config = dict(
    head_dim=32,
    hidden_act='swiglu',
    positions='rope',
    rope_theta=24800.0,
    rope_fraction=1.0,
    attn_scale=0.177,
    init_std_qkv=0.0484,
    init_std_o=0.0,
    optimizer='soap_variant',
    batch_tokens=[16384, 32768],
    max_seq_len=128,
    train_tokens=149600000,
)
Each number is 200 + 40 x the weight over the matrix's rms, rounded and kept within 0 to 999. Layers, rows and columns count from 0.

# layer 7 MLP gate, 256x96, rms 0.211, rows 216-249, columns 32-63
211,194,201,213,160,205,160,199,197,233,313,287,204,228,229,169,206,239,202,197,208,177,152,189,205,195,227,209,220,153,140,220
190,254,206,215,287,240,206,183,166,224,244,169,219,132,171,144,136,145,187,200,184,201,162,219,204,222,216,208,243,164,201,148
179,168,215,276,200,96,219,159,179,239,221,166,213,243,209,161,254,228,178,227,152,178,130,121,160,196,178,148,160,216,170,166
205,166,220,163,158,244,134,263,190,300,197,194,174,128,171,215,169,257,100,219,185,252,159,170,145,183,214,212,226,155,181,255
194,152,226,223,193,179,200,159,205,285,182,136,255,195,160,129,253,235,156,226,213,275,203,150,157,121,187,154,187,183,226,233
200,168,216,169,279,206,247,212,188,199,231,191,177,120,214,212,187,229,208,218,212,251,111,153,132,186,221,135,248,199,151,112
248,200,198,208,168,161,146,141,99,257,214,227,250,248,163,187,292,271,219,211,206,184,225,129,233,228,229,204,206,162,229,173
202,172,163,187,235,202,199,186,185,267,243,204,197,153,171,132,200,183,220,188,258,171,308,180,220,234,209,145,136,169,239,206
209,192,267,202,244,133,241,226,148,212,232,235,199,196,174,269,235,162,221,248,201,166,208,254,207,140,170,193,207,165,245,225
254,146,265,133,161,194,269,180,169,236,231,169,215,204,213,279,148,203,242,254,224,191,188,189,261,223,164,171,227,164,214,243
196,239,229,188,167,172,204,169,210,170,195,230,207,210,207,150,249,166,163,191,136,204,213,207,146,231,169,187,182,205,164,189
230,206,153,237,177,146,186,212,207,199,210,122,176,218,178,209,187,161,221,186,289,185,157,194,246,198,247,245,217,238,208,189
190,281,166,259,223,226,195,185,228,270,249,157,243,275,244,225,212,213,159,259,130,150,204,129,243,263,145,163,232,219,188,192
166,178,201,222,158,222,201,225,141,151,252,258,196,240,118,199,208,173,239,196,205,229,185,238,249,171,189,267,178,195,137,186
175,200,203,159,215,149,183,210,209,212,180,171,199,228,271,169,150,180,178,156,244,198,207,263,206,149,156,123,106,236,226,259
171,170,234,246,207,213,264,190,201,234,241,211,269,268,250,231,163,223,264,156,183,145,218,128,189,138,269,156,230,183,222,207
291,156,168,174,261,167,204,159,229,196,168,236,299,178,171,250,188,155,172,174,209,163,128,244,208,231,240,229,249,148,220,151
176,168,167,265,121,227,221,174,130,153,260,187,255,232,292,258,181,173,218,203,211,207,162,228,197,177,150,284,240,232,230,186
254,202,225,233,248,196,178,255,282,232,185,175,261,194,205,274,215,183,143,170,233,206,209,232,212,172,155,204,220,232,193,192
226,198,169,134,255,172,231,204,241,228,189,201,169,236,207,185,212,174,256,153,228,167,224,233,230,192,213,235,180,240,160,171
182,211,186,146,227,190,247,225,185,185,192,191,215,169,117,277,233,177,182,114,188,228,154,183,175,174,180,187,141,238,145,226
205,177,210,203,233,226,166,187,168,221,220,240,222,239,226,93,241,143,184,214,203,151,158,231,189,230,247,290,245,250,160,209
220,210,230,124,223,194,231,153,126,192,144,154,204,231,218,157,229,189,208,169,239,156,192,123,119,165,166,209,232,193,166,225
234,127,152,235,188,270,248,189,197,233,201,163,211,205,163,238,266,149,149,218,196,270,208,163,216,129,255,210,219,141,234,182
232,277,140,262,216,236,116,224,120,254,265,134,251,177,304,204,210,210,213,139,170,224,222,198,183,257,195,174,175,175,225,206
245,265,152,172,178,244,244,263,176,201,134,178,197,271,211,136,177,241,206,201,213,152,145,155,180,180,251,203,169,212,194,146
232,190,205,193,164,212,183,207,230,216,235,194,246,158,207,164,217,192,182,140,183,187,165,219,168,209,220,184,156,163,225,280
229,202,279,234,239,173,194,252,183,182,216,194,243,157,190,178,201,190,154,237,210,174,176,185,208,157,230,130,223,222,284,218
219,213,191,207,233,226,216,153,210,225,133,169,197,179,190,189,207,173,220,206,215,200,212,185,231,169,230,139,186,222,207,264
236,240,141,191,233,188,155,295,241,189,199,215,146,170,181,204,233,173,181,230,186,254,260,207,199,216,224,149,239,128,154,242
184,214,181,135,196,182,256,115,181,205,192,231,182,247,209,223,203,166,121,201,214,197,282,188,204,250,173,253,167,247,206,108
182,239,137,193,161,230,235,196,176,269,241,167,248,184,184,221,145,169,218,171,178,188,215,237,180,247,235,167,213,163,121,256
215,200,187,237,206,155,299,131,213,226,197,245,184,179,274,243,154,171,171,140,231,124,67,161,229,142,238,197,156,222,163,138
181,246,167,171,174,264,239,268,230,201,197,184,230,184,249,164,153,210,157,158,184,177,184,92,255,196,212,164,192,232,183,181
# layer 7 MLP up, 256x96, rms 0.22, rows 216-248, columns 32-63
211,224,214,181,146,172,223,231,131,259,199,192,275,141,209,276,210,235,158,180,243,163,222,209,201,143,143,228,190,203,199,262
221,132,172,196,188,149,234,187,227,225,223,177,187,201,240,163,198,197,234,200,201,165,268,201,134,235,170,201,141,202,249,310
193,247,161,215,213,188,183,142,156,240,179,287,157,226,222,248,181,204,192,204,239,180,213,196,157,202,184,198,147,227,135,224
245,163,241,275,185,209,150,212,173,191,155,219,198,201,190,186,153,266,189,145,176,233,228,144,192,128,201,192,259,259,193,133
217,199,166,254,197,243,268,311,164,199,234,141,159,157,266,91,226,152,254,239,168,144,156,202,248,202,191,301,155,179,176,169
210,236,184,227,143,280,155,158,192,279,127,174,180,229,164,236,230,164,201,101,158,243,232,214,153,207,221,198,207,196,247,183
241,241,202,220,190,93,185,172,160,175,181,315,246,292,168,256,244,201,275,185,224,186,194,131,94,245,160,193,134,197,178,171
172,165,176,206,204,228,195,187,203,172,208,200,166,187,194,214,232,276,201,178,191,215,212,169,214,183,108,236,171,167,183,271
172,216,218,141,204,134,169,173,188,189,203,146,204,145,165,234,156,256,150,146,204,268,226,230,214,214,208,205,142,216,228,206
150,213,252,249,160,159,159,165,196,199,143,232,187,185,282,256,284,272,166,218,158,220,194,201,172,180,195,264,211,218,158,169
230,188,148,215,148,201,229,186,211,216,230,190,223,204,185,183,233,128,231,207,225,182,231,227,151,181,191,202,187,212,144,197
201,147,255,314,237,231,119,198,183,196,206,191,249,155,155,207,279,176,217,246,237,149,188,172,304,216,195,185,222,174,203,260
171,246,200,221,179,223,224,257,137,200,181,170,162,213,213,196,226,139,171,230,216,149,247,178,189,215,201,223,165,293,274,174
229,168,198,277,243,210,222,204,224,237,219,230,211,250,218,140,192,128,179,152,192,188,187,145,202,131,214,184,173,179,148,207
228,151,166,215,221,241,264,181,238,193,188,189,178,209,154,215,198,221,190,256,205,179,166,165,117,135,257,144,215,220,211,258
145,200,190,196,152,180,202,194,217,175,189,166,205,114,186,199,207,170,190,199,205,270,210,193,188,166,234,191,197,193,174,270
166,198,255,259,168,161,157,217,161,197,253,217,150,134,200,193,166,262,239,254,205,191,169,234,249,173,204,159,159,229,190,278
157,160,246,218,204,239,177,170,153,202,241,203,198,248,263,220,229,260,242,274,152,183,225,164,202,166,173,178,127,223,160,195
209,141,159,215,174,159,213,220,169,115,178,209,175,257,272,226,205,241,259,151,197,216,190,139,196,226,210,253,145,223,271,201
196,165,169,271,153,273,200,229,177,215,186,199,219,353,212,232,189,251,245,180,198,210,170,193,197,190,166,218,217,161,173,162
238,137,241,173,178,203,166,140,198,157,179,258,229,184,168,145,159,184,186,209,171,183,187,244,183,222,265,213,140,176,187,218
230,248,209,178,191,163,236,229,209,294,198,205,174,172,249,286,227,217,204,183,185,254,225,156,221,205,225,145,201,172,225,139
200,80,180,158,161,203,162,241,268,113,216,213,231,262,205,261,225,206,160,130,186,204,175,324,235,122,184,197,141,148,116,160
260,185,157,222,116,253,212,178,219,276,212,221,187,155,197,226,222,153,191,236,181,214,223,161,215,167,187,189,207,162,220,160
209,222,258,198,154,312,204,182,180,223,219,228,218,240,129,154,246,244,193,169,201,222,227,176,168,218,221,214,197,204,180,117
215,226,228,223,203,146,170,185,122,234,162,200,189,226,172,244,182,189,223,220,209,196,234,169,294,157,170,218,201,111,236,161
251,189,187,275,209,186,170,228,180,206,188,223,183,250,198,222,292,301,232,167,219,202,213,243,196,111,196,143,240,258,193,191
182,272,249,277,142,190,127,250,241,205,173,128,177,211,203,233,289,231,220,236,252,252,192,205,207,200,215,232,225,219,152,234
228,165,171,289,157,154,122,271,138,179,167,204,248,220,195,132,134,173,141,128,204,142,190,192,197,191,158,227,250,216,146,210
200,145,219,172,201,210,296,189,140,212,154,227,181,136,202,219,205,245,183,230,153,221,184,154,254,198,270,212,207,231,195,134
232,271,121,156,218,163,195,207,188,175,122,219,184,158,252,172,207,181,149,177,179,70,127,207,250,172,187,226,202,248,186,189
239,177,231,256,80,128,205,238,257,208,186,84,185,133,267,172,125,194,213,101,165,189,192,183,210,187,157,199,276,262,217,206
151,241,259,200,185,139,105,182,108,162,247,154,217,181,170,176,170,233,273,193,269,162,235,294,185,266,235,196,186,172,242,128
# layer 7 MLP down (transposed), 256x96, rms 0.212, rows 216-248, columns 32-63
214,187,217,301,159,220,204,248,79,250,196,268,172,145,202,214,112,187,182,168,178,183,183,163,185,151,186,193,99,177,215,244
146,176,195,201,234,201,192,155,180,197,160,122,206,282,190,248,140,216,236,211,193,183,206,176,171,172,170,212,168,113,197,147
224,168,307,143,180,139,215,247,236,208,146,219,208,182,165,184,157,195,200,149,235,231,212,275,235,230,228,244,187,250,171,156
243,205,136,187,221,241,236,275,187,228,282,232,192,316,219,223,146,222,273,195,198,234,226,237,188,254,253,213,159,143,136,189
189,255,168,200,239,200,230,193,156,121,183,207,165,206,247,381,235,167,243,155,212,192,257,226,186,155,235,189,211,216,211,133
158,193,151,248,206,215,139,161,175,257,111,203,194,204,204,62,191,225,262,175,192,166,230,200,171,159,282,224,205,238,242,239
253,206,170,147,178,182,126,183,171,207,203,155,210,214,218,159,251,206,256,225,123,84,226,173,214,235,263,179,186,162,260,227
189,284,249,212,178,223,251,214,198,269,168,199,196,184,195,188,260,251,108,244,175,160,222,256,238,233,168,163,136,157,165,232
151,181,191,153,161,204,200,175,177,204,216,179,186,198,175,156,159,142,192,176,219,164,195,282,141,205,130,170,231,142,244,203
237,176,111,151,150,128,151,165,211,145,331,195,267,174,193,224,197,130,196,245,201,216,210,178,111,197,200,177,175,208,178,215
209,158,242,203,216,211,106,223,177,179,193,186,172,184,217,220,154,238,153,252,247,168,250,80,118,222,213,151,251,223,240,186
203,200,179,99,213,253,168,141,230,240,216,133,243,264,163,134,177,241,128,203,132,174,242,218,170,200,126,176,171,181,240,164
159,208,250,167,247,141,234,237,169,197,251,169,164,210,228,168,243,239,271,251,186,178,241,171,254,291,188,214,258,188,177,127
263,191,264,128,163,183,234,215,202,201,138,183,229,182,194,174,186,203,165,214,238,235,162,186,223,238,217,288,214,137,194,208
230,194,163,193,209,235,208,157,191,190,218,206,207,228,169,80,163,142,100,146,209,242,156,142,131,112,152,224,226,174,125,174
194,192,135,158,177,212,244,196,212,138,162,200,227,113,169,225,192,184,193,145,142,228,213,180,176,194,123,205,150,173,223,233
122,159,258,81,177,225,184,234,185,177,241,243,176,235,254,150,224,202,228,172,165,226,186,235,271,245,195,186,166,206,205,255
190,175,241,213,182,175,257,229,275,235,251,234,195,253,193,184,182,200,269,278,224,213,207,231,188,177,232,219,180,199,174,210
214,257,203,118,265,217,240,180,254,263,215,196,212,101,209,220,236,232,175,179,214,241,170,167,165,217,173,62,175,181,170,168
212,241,211,203,217,176,163,164,210,260,265,172,268,162,191,156,202,204,196,191,216,169,200,257,223,180,261,182,202,234,179,214
218,260,185,210,210,235,136,220,160,153,166,192,183,234,226,172,212,262,93,87,204,256,207,210,174,220,169,228,165,238,172,206
176,213,253,250,182,196,166,200,168,257,194,196,225,242,258,337,185,192,178,210,175,203,193,174,171,215,200,192,240,210,128,186
191,307,181,183,228,273,205,226,121,273,219,141,196,139,294,257,170,153,178,248,236,170,259,185,174,161,156,182,207,159,197,213
214,138,204,119,129,183,191,249,200,214,265,126,149,217,207,161,151,255,205,197,198,183,264,207,185,201,194,216,167,231,229,174
122,154,196,161,194,162,116,189,189,213,215,230,171,187,274,175,234,231,104,168,133,235,232,175,214,253,137,169,190,257,131,179
223,166,232,174,222,153,301,192,157,247,252,204,217,200,144,228,192,189,251,152,225,273,177,179,206,181,169,188,163,149,147,193
196,207,221,182,195,276,212,195,173,191,197,223,133,188,173,206,186,189,141,200,143,189,218,186,207,165,213,206,223,228,199,145
210,191,190,230,151,213,218,154,248,180,186,217,204,226,180,149,155,211,111,250,200,198,207,216,265,111,177,185,184,202,232,170
163,197,149,42,211,166,220,163,198,230,226,191,252,213,202,229,226,236,222,213,183,223,222,153,190,195,193,125,240,165,245,174
257,188,192,233,197,204,178,104,160,167,205,184,246,193,209,271,184,192,109,206,171,172,228,158,221,209,155,160,226,209,205,157
131,182,170,280,151,171,166,228,202,195,215,196,237,241,178,265,173,166,103,240,219,206,288,223,203,222,177,189,229,173,197,229
261,159,127,205,175,124,229,212,228,167,207,132,149,210,210,191,160,177,149,207,192,201,247,267,180,183,162,197,191,204,219,213
166,103,218,180,225,199,159,192,191,215,185,258,149,140,159,267,175,184,200,300,197,193,157,248,221,177,291,183,228,195,170,225